config.yaml
head_dim: 32
d_mlp: 384
norm: "layernorm"
qk_norm: false
tie_embeddings: true
init_std_up: 0.0648
init_std_down: 0.0324
beta1: 0.95
lr_head: 0.009
grad_clip: 1.0
decay_shape: "linear"
final_lr_fraction: 0.0
steps: 4643
Each number is 500 + 25 x the weight over its row's rms, rounded and kept within 0 to 999. Layers, rows and columns count from 0. Numbers have three digits each. The size before them is the row's rms in percent of the matrix's.

# down: layer 3 MLP down (transposed), 384x96, rms 0.185, rows 183-214, columns 0-95
# up: layer 3 MLP up, 384x96, rms 0.204, rows 184-215, columns 0-95
down183 103:547510513459511467463465467546518527502487530520491486526510498533496521538520503519545517535508492494544507482514497516454502548459450539459514459490509466507493493494535513538531529458504509508519525510505513519484492490515517540525491526514471532516501484490535494499524482505480473458
up184 095:507459466511514500523509520531468507499530482521523492461492518511519456522491514514515469499457530515468508481534553489547520511511508500509516505484484513493498520464494544492497502497488507517515541523499493487481482549477484495459485472473524488477446496502532413437495514496536493507
down184 093:492482574519484499466511496476525458508481505503547492532458528478494506524505489518477527509472492511490494493465519528477486504498517452527515542520520517564524558484466510491490505524549506486510489529531507542502510491495491496492505503485493536503472464455540487502491498531555519516
up185 127:546484481514478508460501515490492506506509569536533495508546505529562507482516485470494559465503473499464509492524502487502530503508513495536445536519495486466523452506514517505547462500493513507500518509512480517507522534498498458501513494469492531506465509457494464494502480486542478526
down185 130:491504519521529497466490514502484466495498458531457497558505492486479516504508474486477483538511513517487475508500537501502510487515536497455511498532506483575546502499492475458546514481483476486514505477504512527530472503506472526436521470520496449473489510518558509499507541464500500519
up186 059:486500450478479496522499476516526505467488478485499496495461496522512513505449480497437501487474477469514484479468465386474503502528484485508460477508492510523467506480483512485474488506516498495481489504512503527485520515526507472480495541514487503450541482469476490518455478509479477495
down186 085:505495509525557520444544465492504486515501504477510554503493542502518527475515519497507480504517552513504504472497494503552514476474516520524482481474517497507528515509478509522507513514537521483524495558535477494516524498505529496476508516477542526547529496499515496485546515562446507471
up187 109:520468517530513534507510451460461499530502490509452506568502482465507508475497536521508512496483512518513492473505528475481511508487468479455512571502451523477498438501485498544516510495496549493474518506546525524512458523480486508506548494495501484526508505505465496527502500492496510512
down187 100:465507504512530494551519522484476539473512500524525493484485507471540530556484431528499542476524497516532503555504517509525508494491467475521517480511515516512494503451489482499497503463508541550499543487464506507516505516502482466504484473509522516493517516469476507462511489524489440470
up188 100:576513496499525508520497509496460516535502522475476554516494489471506507501515518517492503514453510492518501437488483494519530478470501485502536526551562501508477506473513467510515489531487437530516506508494516483527533510512453475511509515506474499496459487463512510532552512475500521499
down188 103:485506483482522519473512502485489481458497534580519545522503507492441493488474581515446478512549514529538484541498500511478502504514500519550481499533480491526476503496498474523507563498491491487519489463503515478523466490502514517491496475490495466490490509486488488526531481493490480511
up189 105:505470487513462467500468486525512508462501506514497499513513518485498495475470491529498459531502474515476494510565474540518502498512468507544512513529510470525524537490470493497483465516490487506557526514506522508468489507573532456487543515474501502513516523510530496528533542535471459518
down189 112:532500501547474489515524494512512487484504498535504508519507531528511531483551498544535508501507520498522472490468489459539482514505490507477530506467507523489512524459560494514471498541519465556523504505508526474501510482461523465527522512469522528501488499493493506455560524475532448503
up190 091:489536528449486486474488447452490520468532498525492476479509548498510521451509494497478516525476513490480493491532499465500519480512492532489507507530526508502478494515504499466488519471557536481496487539521463542543500469482550491495471458509477484462489525454502479492530530479484489517
down190 095:495487473473486524486525519512543511473451462469524507497469515500478470479479487450485523473500545534570470498455494492498505526495468471487505496485528508478484511503499467498500543508488470499524514469540447463517508480504496474499495479475505486502470495477527510492421507484462494493
up191 101:490481504510471482502488509517545482526488503467571514539511499514484509512505537488474455465489504472503509505507436469520468489541530522474487509506484452504509504512476483523524516519506507481492499510486501434505451457503491541556492490524466521466518483509469501502538500523512484538
down191 084:496519476489520532473528539522476469498491488453454529499524494451490525525518480498445522534494509465530500444503534505542553507450507470529479532498506489459480500522459539463493486497503500500506515465487498533494506490534533500487503521523482461458475515522476499483499479490493511487
up192 120:565506507495484464505484511527520493489499529510518514519506494473503494495494503457544514474542513504526503529520508536511504489508545460492500478461487500464527510582492494498463499547425505515529520493539522501530516495493490543484508525496499487531532518438511524518498508492508514497
down192 128:551457489499469465505475480529514454486486503517490513500504515471504523473468454449530483474495538516516508486534514494533516478527525459489507464473475511493492523520483513516504528514417507518510529489515515525482493497478535496488503488447504489523494466447548486483519502494484482474
up193 118:494505451490481480487487536466527489472447516476500525474505501445529549495481510511523528518476473485481501496467474485514514502518487490525444496526510529503539552543511507539529488480481535472493489496496508475499463515495446508525481474519531481534465490492539509520524508517479545515
down193 116:466483511494509506499484492530503452508529460540469509482503488446487482468522469516484451492509491498480480500516538488491527527513558486467510507488469527495480506485505561499522525470486538498562485527515479545525487432490510533489502500471500466522539503471500514502502480481485497528
up194 100:536512496503477492489488513424506488465495516492543578494481532531501510514528512517469528496485527478523512504539497479540498495537482519477493507507527507485514531468499501496500493469511504468491550475490499506467480469455489439524499489530523535542512478503538473521539487487525498508
down194 095:507497504500463514500488436496471503458518498524497518483479455495548482508485528528492496517500505501480527519521526497468500495511507516508522519515463505482499475536508485532508484529423513567493507515543531483488484498484503488471548497499476502486544464529477496465464430510506509492
up195 113:490428487518538480505498499479487469532520495468458458517463497526476496465505481483505548498531511511510513496495504512544475522508512513539518504506503544497503482499546540501492502525512471480456512528513553531519537526502495480464516453475530448509507475516498493490519511485548481515
down195 106:491446509530503509493462480528532487522521507521534555480490510503455532478551497506469466529547512454499509524480486551500472493446491490513494506514486495509503453507501493520479525514479480466480528520545483516496521496484485484507516504514504428482523470514523480518459491514483528477
up196 107:487577483505488487517488448525495481544490482493517487526507512507490555512487516473512505490479514534475489469524550469491494511518502529456494469528535522499502524466496509494498439485495514485499521473532521479517498513520427452473527493509496475547506493528483509507506500513509482455
down196 108:433459525527532557482568495496481516495499528506488533500472516534481510506531501484501546495461477511500490542506529516505496484494491507527479495528474458479499517459477487484483485475481504525456540467492528484457494520470509510541507525479494502482477482517448532491515503469501511482
up197 110:517490515436488509545495487591465514544493493497446505478540499482506476523502485485498483501483536537504475476530524536547505509502496490518517503523481455473465531538496512491472504498482497501508483511470545499479483483531531468472521490531489507495540524495516485522494506529504464510
down197 095:510515512536523482510505509478524474484533524491498536507480517535500522493487489475485464460458478470461487477513472504477538506508502490466490539526483563523500487513498527534509483483452537531496485543535430516508538504544479514479470490506492479480521459488482506469511514511478541517
up198 103:480541462472459506489515493518538488480463506478509520505519469505524496475522485527495481529515483518537555542471479500558489493509476474506465514524514472501482536497552500490543470508480512462467505489558465505494491489475508502529472485483518463534480530519512460454504512522482486506
down198 088:509427500476525480489505505530476481495529502509495530482485526485475467484478455514508506526543441439472495507515485521477553525531514514474511486517537518514474491504492482520443508523478478501479509501488516515514474529494477481499451535468500532477504501452526536493527474482516488486
up199 103:497507514455472496495480502523494494509463549463512507487490520478532512524482513535528515506494483515512515537482532535518491509496537491488481487496486470522462522467539560502536476526562544473480497487478532448539507478492491482497478529496541470511516516532470531507465503473472515525
down199 114:459485520541521516484491505489488515506491492513483486512537491472519508549455509482512476509495507511515475498465521533511529519490552455494482489477449469520514502544526526482528508474512512463487501487449504544449529497493490528490553447496517496464510518489498474486497520490563478520
up200 083:500503507499500507507503488481519523449518490482515504444456497505488538511514485532512480462492486487488471491478472502531487507495468504523525518487433521486461515551493473519512522450466518468492533533454526455474514508483512543531519509520490505513496504527521503518532535495511476571
down200 089:480463464531492483540505499523510513481497544461533499462491533468508444499502453485499497472467500500510529488455498545531506526528445473490522492499503510483480491518472501504476475512477543540462512528508539474477489512497516538497515512511494499459531498490497456495503554479458512520
up201 093:528533461478462523513502493479489479523510460500466488480480489473552518498545490489508539511512525499502517493500503495489475465558543512485530431474497523512516528479467518515516450504513452475456514510478512490545464481487491498482506519476451505493482530507475493514527476480538498511
down201 090:432530510512472528460523502492537495475485521512467494497464471520506548502511479490486506535508472457497515530485544490460534486536484511469470528490510494526483491506500505486529532545499520521482483524478464481517507451527521493467496471498475441506503496500454549508508529514473498495
up202 096:501502524485481504484486489470515522513505486469502504518504492477506522453520502539530520524520489546513509500493512535535487471496525485517516490497490491531550510476531515496466459495523483472488479455486481534489469447485468472499464516540488536459491524420495480517481488563512524512
down202 088:485555549489551500518485514487492500472508494474511496469491496486505501541521502488526523451493455481488522497500475480494484501513492506491493471468515490463448507504494512528483497497526541505520489557502511453519523534484486490510505528455514503552536524481489483435465482519535503450
up203 103:477486532536460492502461554494483500460546504473525507468475510488494498537540490483516510474507494492468505514524497510527490491524467508504516451469484491537534516460488518497461520479489495430488517509519546521494505522502507512551501500517449503537510548498509492508486503455472537512
down203 101:479444480553537524499507542533473477553497474486497509454514525481507476523500520488488496498533485495493483504518537481490525502514527551465462543526479500492526457516494508484534482538511508517460486497522498527478484497471495520509465507511519505471484423477504520467504466516519492517
up204 083:500511470496473487493504529441514500500532488531496528551557451577483498517503476494520451491513527473484489460518518490489507481474547471493513512537495493478494511509492483490477516527522505469531509520550478483450483509535462492489515490483500531503479502502510466501471471507528486467
down204 079:478529474517487526525526516479539502481480483492518514513523468537495507510502506542538501500489453504536522501486527501531518505534483462478519513490493504491508495518481501520484556491539513475524501467484522524545484529468493517557558484508494526534475502493523491539423500522472512538
up205 105:472493487500477460514512545509506492493478520494527503492496492471487482531507497506530491490568510557501525514502482531495463496468514500473430488489496485503439482488534478476483466520510522519500534536511477481503554459518512501554486496519521521490465509473498485446480468514489518519
down205 097:467474470520552493506491527530472517532482473476497518494522514512547506538460472523526510511522485500507440518478520516504522514526494520541516488523502490492497513471519453493481520526529468490576505473453514445513524493524558493542479517485502505492474495518496505509509511488485469519
up206 116:478501535472512487506515463532473506494492509502529483547488528471542511558493548532485522488496503477529486484479527523501502484480529487497538511484459530473541442508521485531454495512519475506529501517481502500504488486505510498494477551536482554516503490527493527541515507448460517523
down206 112:513437508492509513459523448515532498495474472498514466519471477512436513450512555502466499490475494499484540502506518485483494475487508535511501477489502533493492470496484481493504507502528447482515476500524540529476515482484515536516507515488520490484497492540565500462538484481508461463
up207 099:513495520509504483492504483500496470446514501471469507508487504481561503479472473529559490485494474523501475522511541494536436520497509529483489463520452537481460523497523521536505502497495478501488449504545510477499518485469524528479488478527479486518423490519515503511498479484482508470
down207 101:512514527503491544534470516512481530464479494530475460527495533500466525496495528510512531474514469514489515512496461468500486482512483464514476483441533466502507506476516481506530449487495492511486515494489503496512443502422490484492508522457506535481532497540511444488473463517499516507
up208 108:511477473528503503479468516493456466472491527498494478538476514475463448458526488527476504480507539476520508478473505518502564542519509522493522508532514480527468522534484499486541466480530500476478532509530492492538505527452537507526530520489503493521484506470478487483499528517443519512
down208 092:480490514528474481547502505488500561459520534528471496475492555478500474508517492516487477500519519466516514526456490507511582512508538497509462491489546478503455543534473498518490479466504515531507514488498475500532521494514520519527518515490496495553481490479464495546492531494490499497
up209 103:482502491529490514496495463496456473465451502500483507492486473491483475456497524500500543487493515531462555469469512518529508489492510520492521522484511492443491517529519493514485482475540459506528487502514539438491497477456524558476501452526499510506482531503447500496480497510498540517
down209 081:525514521462488522554507525536504536545511504548529481487467542533517498529481459504519480501517513507520490523495502458507511498509493538508510447519498504487505490448483520489499523529525523478494558526491522555495505488534535489491528552496496500500512492460532477518543513513495464511
up210 087:479488530493492499553477478446495527490526511502491514486525475528497526475500510505516499484488504551531498472490575505498513518494540474502513450493494524496512508504540491450531518497460503489453523561491507550500492497506544471511481461481506481517515503519479486455468463506474505511
down210 085:519491490527481499497522497440498492505475491465487483506502499496469557475533480453500514473500504459494539528469500500447483504523491496498500501530517494480530479518486477501480530492505483515491479517560519496509433431478480448503527516500495466503514495506492508527473455491507528555
up211 087:511412511513518518502500466465536527496503524548511495478519477531469521502525506518485496467516501515503536484532538470522509480533537529521507490469492464526483470465519420495477529501526481489513481522502500485483479505500485469515492485493455540502496485488504476512523528536504491539
down211 084:543511545529523524520465485507517498505496493520491483461540463522444465518491475496560503472509502531508480501482545492492529475516556458494473506477510460509494532530487520494447497501530512453516531482530525499480486495475510496514472526513459522508549503523519487523465500493505508508
up212 109:487489466511482467528527547472460527483485521460453494493507470513479485466506466501555489487520484515483497443530519514535534520525517481478542513509505499507493533533575484531527493503527474518511504472492502495489481467510476479503521498491506491537532491500516450521525495502504550477
down212 104:522479489521491541467483458498518467459492518532488506548482492479493511495467481505505511536520503504515528534476503495487523512511480494470473490520547494507503548478518500500547456494506439478516514501531503470466496526543499515488504459509487571513521508535479476476510517468507487442
up213 106:460519486517508487527475511520472495527462463521474536536469499458490483487504464471496461530498518468518483487492508504487502483531518499447558498527490534525517541508509516486518493509485457498528476472504514515478463497504478526473485465526488485492547468512536527502524537481504475433
down213 123:542519526493483518464504494502505503495543534463538464470516489529524484531515532517521500468512446488504522470511487468494476559452446492514490533495513494451468483510504495520495509501518506515489514509461495489507477501500492493519524555467503552529489538474457522519501483542509520521
up214 103:493450482504499485522485454565530452520465536492543482483503509459492528510525516489481487503489533494505501478546523496541510515503493497524555512544493464480471526504445534484526502500540489504492486523509514487505475524491525497478506499503505448471512484537515440499506528507504511473
down214 096:454494498489512468454515500491482527510539505471502515499518448471522464511492502501523502468493474509497503479530495508486502459473553510500509501493473530514536505509494464498439513469461511485505511517484475549502549553523498462506510483490541458434499492506512472531501486470524518526
up215 105:542496548465467469498491517500456511508518478547509504459506494499499523491497488482550456527504480517460503519497499503516484483489458473472490516547481481539516498483482488499476472477532511524476488548515509517479476547483544529514559497493544520491515495526525516503491510495563507527